Each number is 50 + 12 x the weight over its row's rms, rounded and kept within 0 to 99. Layers, rows and columns count from 0. The size before them is the row's rms in percent of the matrix's.

# layer 9 attention value, 256x256, rms 0.0604, rows 43-63, columns 192-255
094:61 43 53 48 35 24 64 41 46 39 76 31 51 47 49 27 52 28 65 50 44 31 54 75 59 49 45 54 38 49 49 61 44 74 46 52 50 69 50 43 72 61 49 49 70 54 60 49 31 47 59 28 46 56 54 44 48 59 59 37 48 43 39 50
083:48 47 50 33 61 46 30 45 63 54 42 30 56 48 55 46 35 54 50 56 62 36 37 55 63 38 42 53 40 30 36 54 32 59 54 56 23 56 54 54 51 74 39 39 47 36 68 44 51 69 51 25 52 49 59 38 49 53 57 64 50 51 33 55
086:54 31 53 45 70 30 42 70 63 55 72 70 41 54 49 40 73 68 53 49 60 48 44 44 43 53 33 71 40 39 56 33 46 54 42 45 47 53 46 43 50 45 55 43 30 47 73 62 43 58 53 53 57 52 26 71 42 23 31 68 45 54 70 68
086:51 46 68 49 50 58 41 42 76 53 26 73 74 50 47 25 59 53 59 51 58 60 41 45 69 43 53 54 46 66 47 58 56 45 35 37 49 42 57 32 55 44 51 39 49 59 48 36 58 50 63 32 51 22 34 54 55 33 27 43 49 48 49 66
090:65 65 57 37 61 59 63 53 58 64 52 40 39 48 33 33 43 46 31 50 50 51 50 62 56 71 45 30 56 64 59 36 47 59 43 48 39 45 63 62 49 45 52 32 43 53 90 40 41 56 39 39 54 71 18 41 40 64 39 64 40 62 22 49
082:39 57 48 46 34 19 29 42 37 58 53 54 41 42 48 22 33 58 55 67 41 45 57 32 22 64 45 35 55 64 52 65 32 67 51 45 44 44 54 47 46 44 41 61 59 42 71 61 62 54 62 40 44 39 27 59 41 39 43 50 43 44 20 54
079:42 57 40 60 73 60 52 56 43 70 51 66 68 40 77 47 28 32 60 53 35 38 43 63 49 37 61 40 28 39 41 50 38 38 72 67 54 40 54 41 68 33 64 60 67 47 58 37 52 39 49 32 48 28 49 52 55 55 49 21 36 53 58 44
086:36 45 39 60 11 62 49 60 54 53 57 33 45 41 44 60 31 40 38 54 38 44 59 64 42 64 61 54 40 46 61 55 58 66 44 86 49 25 35 66 68 44 57 64 61 58 63 45 27 63 62 52 47 55 49 43 63 44 35 32 64 56 43 61
086:43 37 55 38 52 58 32 70 45 52 53 39 64 46 56 48 54 15 61 47 35 35 46 39 37 52 62 59 58 71 48 47 51 50 61 67 69 61 49 52 34 59 39 44 48 69 57 46 52 32 60 38 45 53 66 63 63 55 57 28 47 37 58 43
084:65 61 52 63 75 57 38 46 49 49 52 67 35 59 77 62 32 78 44 23 65 47 43 62 30 58 29 45 44 62 50 48 48 52 57 39 49 61 63 42 47 48 21 51 47 46 43 59 62 49 39 56 65 32 47 57 58 50 59 50 41 45 38 77
087:39 41 52 49 43 53 36 24 49 13 49 41 42 57 61 36 37 39 53 47 42 65 45 15 46 60 43 52 45 38 44 59 40 58 42 66 65 31 63 55 44 60 56 31 56 67 35 59 41 64 54 70 59 66 51 56 44 47 62 47 68 48 48 47
085:47 55 34 34 32 73 44 66 24 60 51 32 55 47 52 35 38 59 35 40 54 52 43 42 70 73 43 48 56 37 65 79 62 54 43 50 39 55 44 62 40 64 63 72 68 59 58 42 51 50 35 49 63 35 38 40 64 33 44 58 52 50 52 51
097:41 43 50 18 19 65 27 60 47 50 36 47 54 45 75 46 39 47 58 77 31 31 39 48 45 50 39 55 43 39 63 63 59 41 35 63 49 54 63 58 47 55 31 44 43 57 46 64 38 41 76 19 52 44 62 50 52 59 59 28 49 65 22 46
091:46 59 32 41 41 32 44 45 25 57 53 69 52 65 45 55 50 53 43 56 50 55 59 28 59 45 51 38 48 63 30 36 67 43 39 42 42 36 54 43 54 51 67 25 62 55 53 57 47 42 42 64 54 45 42 41 52 42 32 42 51 48 53 37
105:35 75 56 47 46 19 36 43 49 53 67 64 46 51 52 39 64 69 45 41 44 31 43 43 43 54 41 54 48 37 65 51 39 60 29 56 57 59 49 60 51 54 22 41 54 53 62 40 58 66 54 55 48 43 41 52 53 54 44 71 54 56 43 60
084:37 45 64 62 60 34 54 32 51 43 57 86 38 67 22 33 47 65 47 47 42 45 44 27 45 50 39 51 51 72 68 43 41 42 10 43 34 45 58 37 55 35 52 43 58 45 60 55 84 49 42 57 64 33 41 64 50 44 38 56 45 49 68 38
080:50 41 42 47 46 39 63 40 51 30 43 52 59 53 63 46 48 52 57 53 63 46 42 37 44 36 32 75 39 29 47 68 46 31 33 44 58 69 53 55 51 44 54 58 37 46 37 44 52 64 52 59 58 60 42 45 45 55 71 47 59 41 45 76
091:42 47 40 25 49 51 62 58 50 53 46 53 50 58 44 27 57 38 36 44 63 58 49 53 64 46 61 49 46 42 50 47 57 45 66 50 33 22 49 41 59 50 73 41 39 39 44 53 45 35 26 33 59 66 31 46 44 35 55 60 65 43 54 37
090:65 67 71 54 55 40 55 51 56 39 58 55 71 61 37 37 56 55 44 41 71 31 56 57 34 54 51 43 52 44 37 30 68 37 37 42 37 69 39 44 47 43 58 45 51 23 32 69 69 48 52 43 49 50 42 38 50 27 30 45 50 66 62 54
082:64 53 69 55 59 40 36 44 39 31 58 75 63 62 38 55 51 53 40 50 59 39 29 28 48 60 64 54 50 41 57 61 47 60 44 56 47 64 51 53 19 55 71 45 42 67 56 46 65 48 30 45 58 49 51 65 51 47 60 36 56 37 57 67
091:54 56 45 60 67 63 69 34 36 46 31 61 37 37 56 34 56 47 43 47 56 38 66 48 37 57 57 44 38 63 46 62 60 66 47 47 44 44 53 65 47 61 57 63 50 40 37 40 83 61 32 37 51 50 73 46 44 58 65 45 43 49 57 58
# layer 9 attention output (transposed), 256x256, rms 0.0612, rows 43-63, columns 192-255
093:48 42 55 41 58 39 42 49 56 53 47 32 55 30 56 55 61 45 70 39 67 70 48 27 41 54 78 44 54 58 49 62 47 70 46 50 41 41 67 43 24 28 56 42 56 37 57 38 55 21 61 66 30 46 54 44 60 68 51 38 60 51 78 53
113:36 48 36 71 37 69 47 35 45 41 59 46 66 32 57 64 76 58 37 61 31 51 78 27 49 32 53 50 50 33 55 70 38 67 57 44 34 48 39 70 56 57 49 64 53 52 55 45 73 62 35 54 43 46 42 52 20 40 53 65 45 46 24 43
093:52 40 61 51 47 51 34 50 25 35 55 71 61 58 12 29 47 43 61 47 51 43 57 77 50 61 42 60 36 46 40 56 39 60 58 23 38 52 23 59 57 49 53 45 67 29 44 45 58 64 63 38 54 60 45 46 42 47 32 66 54 64 54 41
101:49 32 74 35 54 56 37 59 69 50 61 34 52 49 56 58 47 52 51 54 80 41 58 41 54 42 54 59 47 36 63 49 53 60 32 34 32 51 57 35 58 36 46 52 61 58 55 52 48 56 44 28 64 55 20 46 69 34 51 47 51 41 41 66
085:62 56 40 49 61 60 49 43 29 52 52 41 54 30 64 36 46 45 53 36 55 23 37 44 51 67 52 44 69 62 48 46 55 54 70 33 34 50 47 37 45 27 64 42 70 30 47 39 53 32 45 58 44 46 46 37 63 62 40 43 55 52 34 38
099:44 58 55 53 51 52 48 40 41 47 64 41 52 45 64 52 49 62 61 63 40 42 52 47 40 60 44 53 50 29 69 56 36 55 42 71 50 42 61 52 55 65 41 66 44 59 59 50 47 70 57 45 60 48 27 46 51 68 51 37 30 41 55 61
085:40 47 60 41 42 44 42 27 39 73 44 59 39 64 61 71 44 25 67 36 57 48 31 58 52 56 51 74 30 69 40 34 49 47 40 59 48 45 54 50 53 53 27 53 69 40 51 51 60 64 54 44 62 65 51 44 56 54 40 47 46 52 62 64
093:50 29 62 74 60 45 50 45 36 51 59 57 32 55 31 40 48 46 64 51 48 45 59 73 60 28 54 55 66 74 33 45 62 52 67 46 49 35 53 56 63 25 64 71 61 58 41 54 46 51 31 72 52 34 46 62 60 45 31 49 62 47 48 30
106:74 42 57 48 51 85 41 41 50 50 63 44 61 47 47 61 47 30 53 45 33 50 54 29 55 44 51 58 32 41 75 35 66 67 29 69 56 37 38 66 47 52 65 35 68 68 49 48 59 20 43 46 31 59 52 65 39 45 35 50 46 33 47 48
102:53 53 56 62 46 52 51 68 62 49 39 61 59 45 42 53 24 45 21 22 70 63 40 70 67 54 55 44 51 52 77 62 61 58 61 27 29 62 39 43 46 46 68 41 46 45 37 70 73 43 32 50 45 50 53 40 57 33 45 56 61 35 65 61
106:40 31 50 51 21 70 58 39 40 39 31 50 46 55 66 68 59 55 53 47 48 46 50 39 30 55 39 66 32 50 39 65 46 72 52 54 80 47 43 73 55 65 58 52 62 64 61 52 37 75 62 50 63 58 44 50 54 61 58 58 43 58 42 57
105:53 46 30 43 75 56 67 34 50 63 68 44 64 52 62 67 50 47 49 26 29 59 29 50 46 43 31 59 57 42 56 56 39 33 59 59 31 33 49 56 59 57 42 58 50 62 65 51 59 65 34 71 59 46 43 56 58 58 47 67 47 39 53 41
098:53 29 52 38 42 43 47 39 64 37 32 31 50 63 39 45 70 33 60 63 59 29 37 47 49 41 66 45 51 55 45 58 49 54 41 40 59 55 56 57 58 33 46 24 34 58 49 59 58 25 58 44 38 47 47 36 56 50 52 47 32 35 31 51
095:46 50 58 44 59 39 56 58 39 41 58 37 42 41 42 55 36 56 38 69 48 44 34 74 48 38 46 52 47 54 63 41 57 68 37 54 19 60 62 40 38 33 40 33 37 63 43 33 56 28 46 50 51 34 51 52 43 50 50 49 63 51 55 50
116:51 64 59 40 41 48 36 46 41 44 59 67 33 56 67 26 50 54 54 53 40 50 46 55 60 60 36 50 58 58 50 78 58 49 54 55 60 54 47 47 49 51 41 44 55 54 68 49 71 73 49 38 66 52 46 53 65 69 51 56 39 52 55 54
092:40 60 58 62 42 43 68 57 41 34 67 67 53 62 76 48 52 65 76 37 55 61 37 54 52 45 44 62 57 60 57 39 39 46 51 50 35 32 31 58 51 58 69 54 67 41 44 51 54 60 41 48 43 31 40 53 53 59 47 23 41 57 71 47
094:64 53 44 62 67 52 60 49 36 63 37 63 45 70 50 48 47 48 62 48 29 49 27 46 51 38 40 30 40 45 55 50 47 23 40 42 40 52 44 45 52 47 45 08 65 52 45 57 53 48 75 46 59 21 62 50 44 32 48 59 49 32 50 56
083:50 42 65 65 65 63 51 44 44 44 78 65 50 64 35 41 39 46 55 44 56 57 59 59 60 47 45 74 42 84 32 41 49 25 53 52 43 51 52 47 61 55 43 62 43 51 31 61 57 51 31 51 60 42 47 47 58 48 55 59 69 48 61 55
096:42 47 37 49 67 52 51 48 72 55 57 55 45 81 50 55 41 53 42 31 49 43 57 34 52 36 62 38 34 65 50 49 53 30 54 45 39 45 32 44 64 62 57 52 37 32 57 55 71 24 57 42 61 55 61 67 34 32 55 58 55 66 46 54
096:62 74 63 42 38 50 50 53 40 46 33 74 48 68 37 56 44 56 39 43 50 58 44 38 61 52 40 21 43 29 68 46 57 65 54 36 51 64 49 62 52 40 51 29 44 64 51 52 53 41 55 42 50 35 57 55 54 27 39 65 70 31 61 52
084:53 50 33 37 56 50 48 47 59 53 55 42 47 34 38 45 55 46 34 35 48 32 69 37 34 39 57 50 49 26 49 42 53 57 34 45 40 49 43 49 67 70 68 72 43 54 48 34 46 45 53 09 61 54 59 61 35 69 52 46 54 80 43 62
# layer 9 attention query, 256x256, rms 0.0637, rows 64-68, columns 192-255
065:39 46 53 71 40 49 77 60 53 49 44 52 41 47 62 36 39 50 47 53 57 51 47 46 56 43 28 46 71 43 55 44 58 27 52 40 54 52 49 58 54 49 27 54 54 47 68 43 55 44 90 35 61 40 50 52 60 59 53 47 49 67 58 52
066:35 50 31 40 78 62 47 60 59 51 52 61 49 36 47 46 56 39 73 70 43 53 60 26 53 64 43 39 68 52 47 49 43 55 49 47 56 33 65 40 35 49 63 58 33 42 50 51 64 46 37 44 61 63 33 31 68 52 49 33 35 46 43 54
077:50 53 56 58 44 53 36 51 64 44 27 43 42 40 62 46 44 66 71 52 67 57 45 71 57 54 55 56 34 32 59 51 51 30 47 47 37 40 66 61 65 35 57 46 42 44 84 65 45 53 72 55 41 57 58 56 63 39 49 40 51 59 57 38
065:55 53 77 46 41 45 58 51 43 54 42 64 38 27 61 64 49 55 60 45 34 55 45 41 50 34 36 31 57 57 61 51 47 39 59 58 68 51 52 37 64 63 56 63 54 36 70 45 41 37 60 58 48 39 47 27 53 54 59 50 51 47 67 37
081:63 50 48 44 46 57 55 62 40 81 28 59 44 52 47 63 30 44 43 54 50 62 35 68 52 58 25 41 65 44 58 52 39 59 62 64 66 64 47 49 74 60 59 57 34 57 58 42 40 48 69 38 53 71 73 42 57 55 80 50 44 45 71 34
# layer 9 attention key, 256x256, rms 0.0632, rows 64-67, columns 192-255
087:56 46 52 44 58 42 35 59 31 46 33 50 59 51 55 63 37 60 33 58 45 60 33 43 49 46 71 47 62 45 60 54 31 48 37 48 44 45 64 60 52 32 52 31 39 58 37 58 45 32 62 43 71 63 92 46 51 62 52 64 56 53 24 43
096:32 52 47 56 44 66 51 38 79 51 43 44 45 57 59 64 60 68 47 48 61 47 44 61 33 55 43 59 44 43 43 71 30 55 50 52 33 69 57 64 43 34 46 27 51 45 48 61 42 25 35 32 40 55 56 53 50 63 36 52 55 53 33 50
097:46 34 51 38 48 46 66 27 70 52 44 56 35 64 23 43 44 68 43 51 47 35 42 73 34 60 40 34 38 37 43 54 40 47 48 55 52 41 54 69 40 51 43 50 54 51 36 66 48 24 54 31 78 71 53 37 41 55 47 36 30 56 31 44
077:51 66 65 34 49 48 54 48 71 62 53 48 41 63 47 43 39 53 50 67 20 46 37 67 29 49 45 49 40 48 52 58 44 56 57 49 44 46 38 51 41 38 47 51 42 38 55 41 60 49 55 55 38 70 47 29 51 52 53 46 46 67 26 37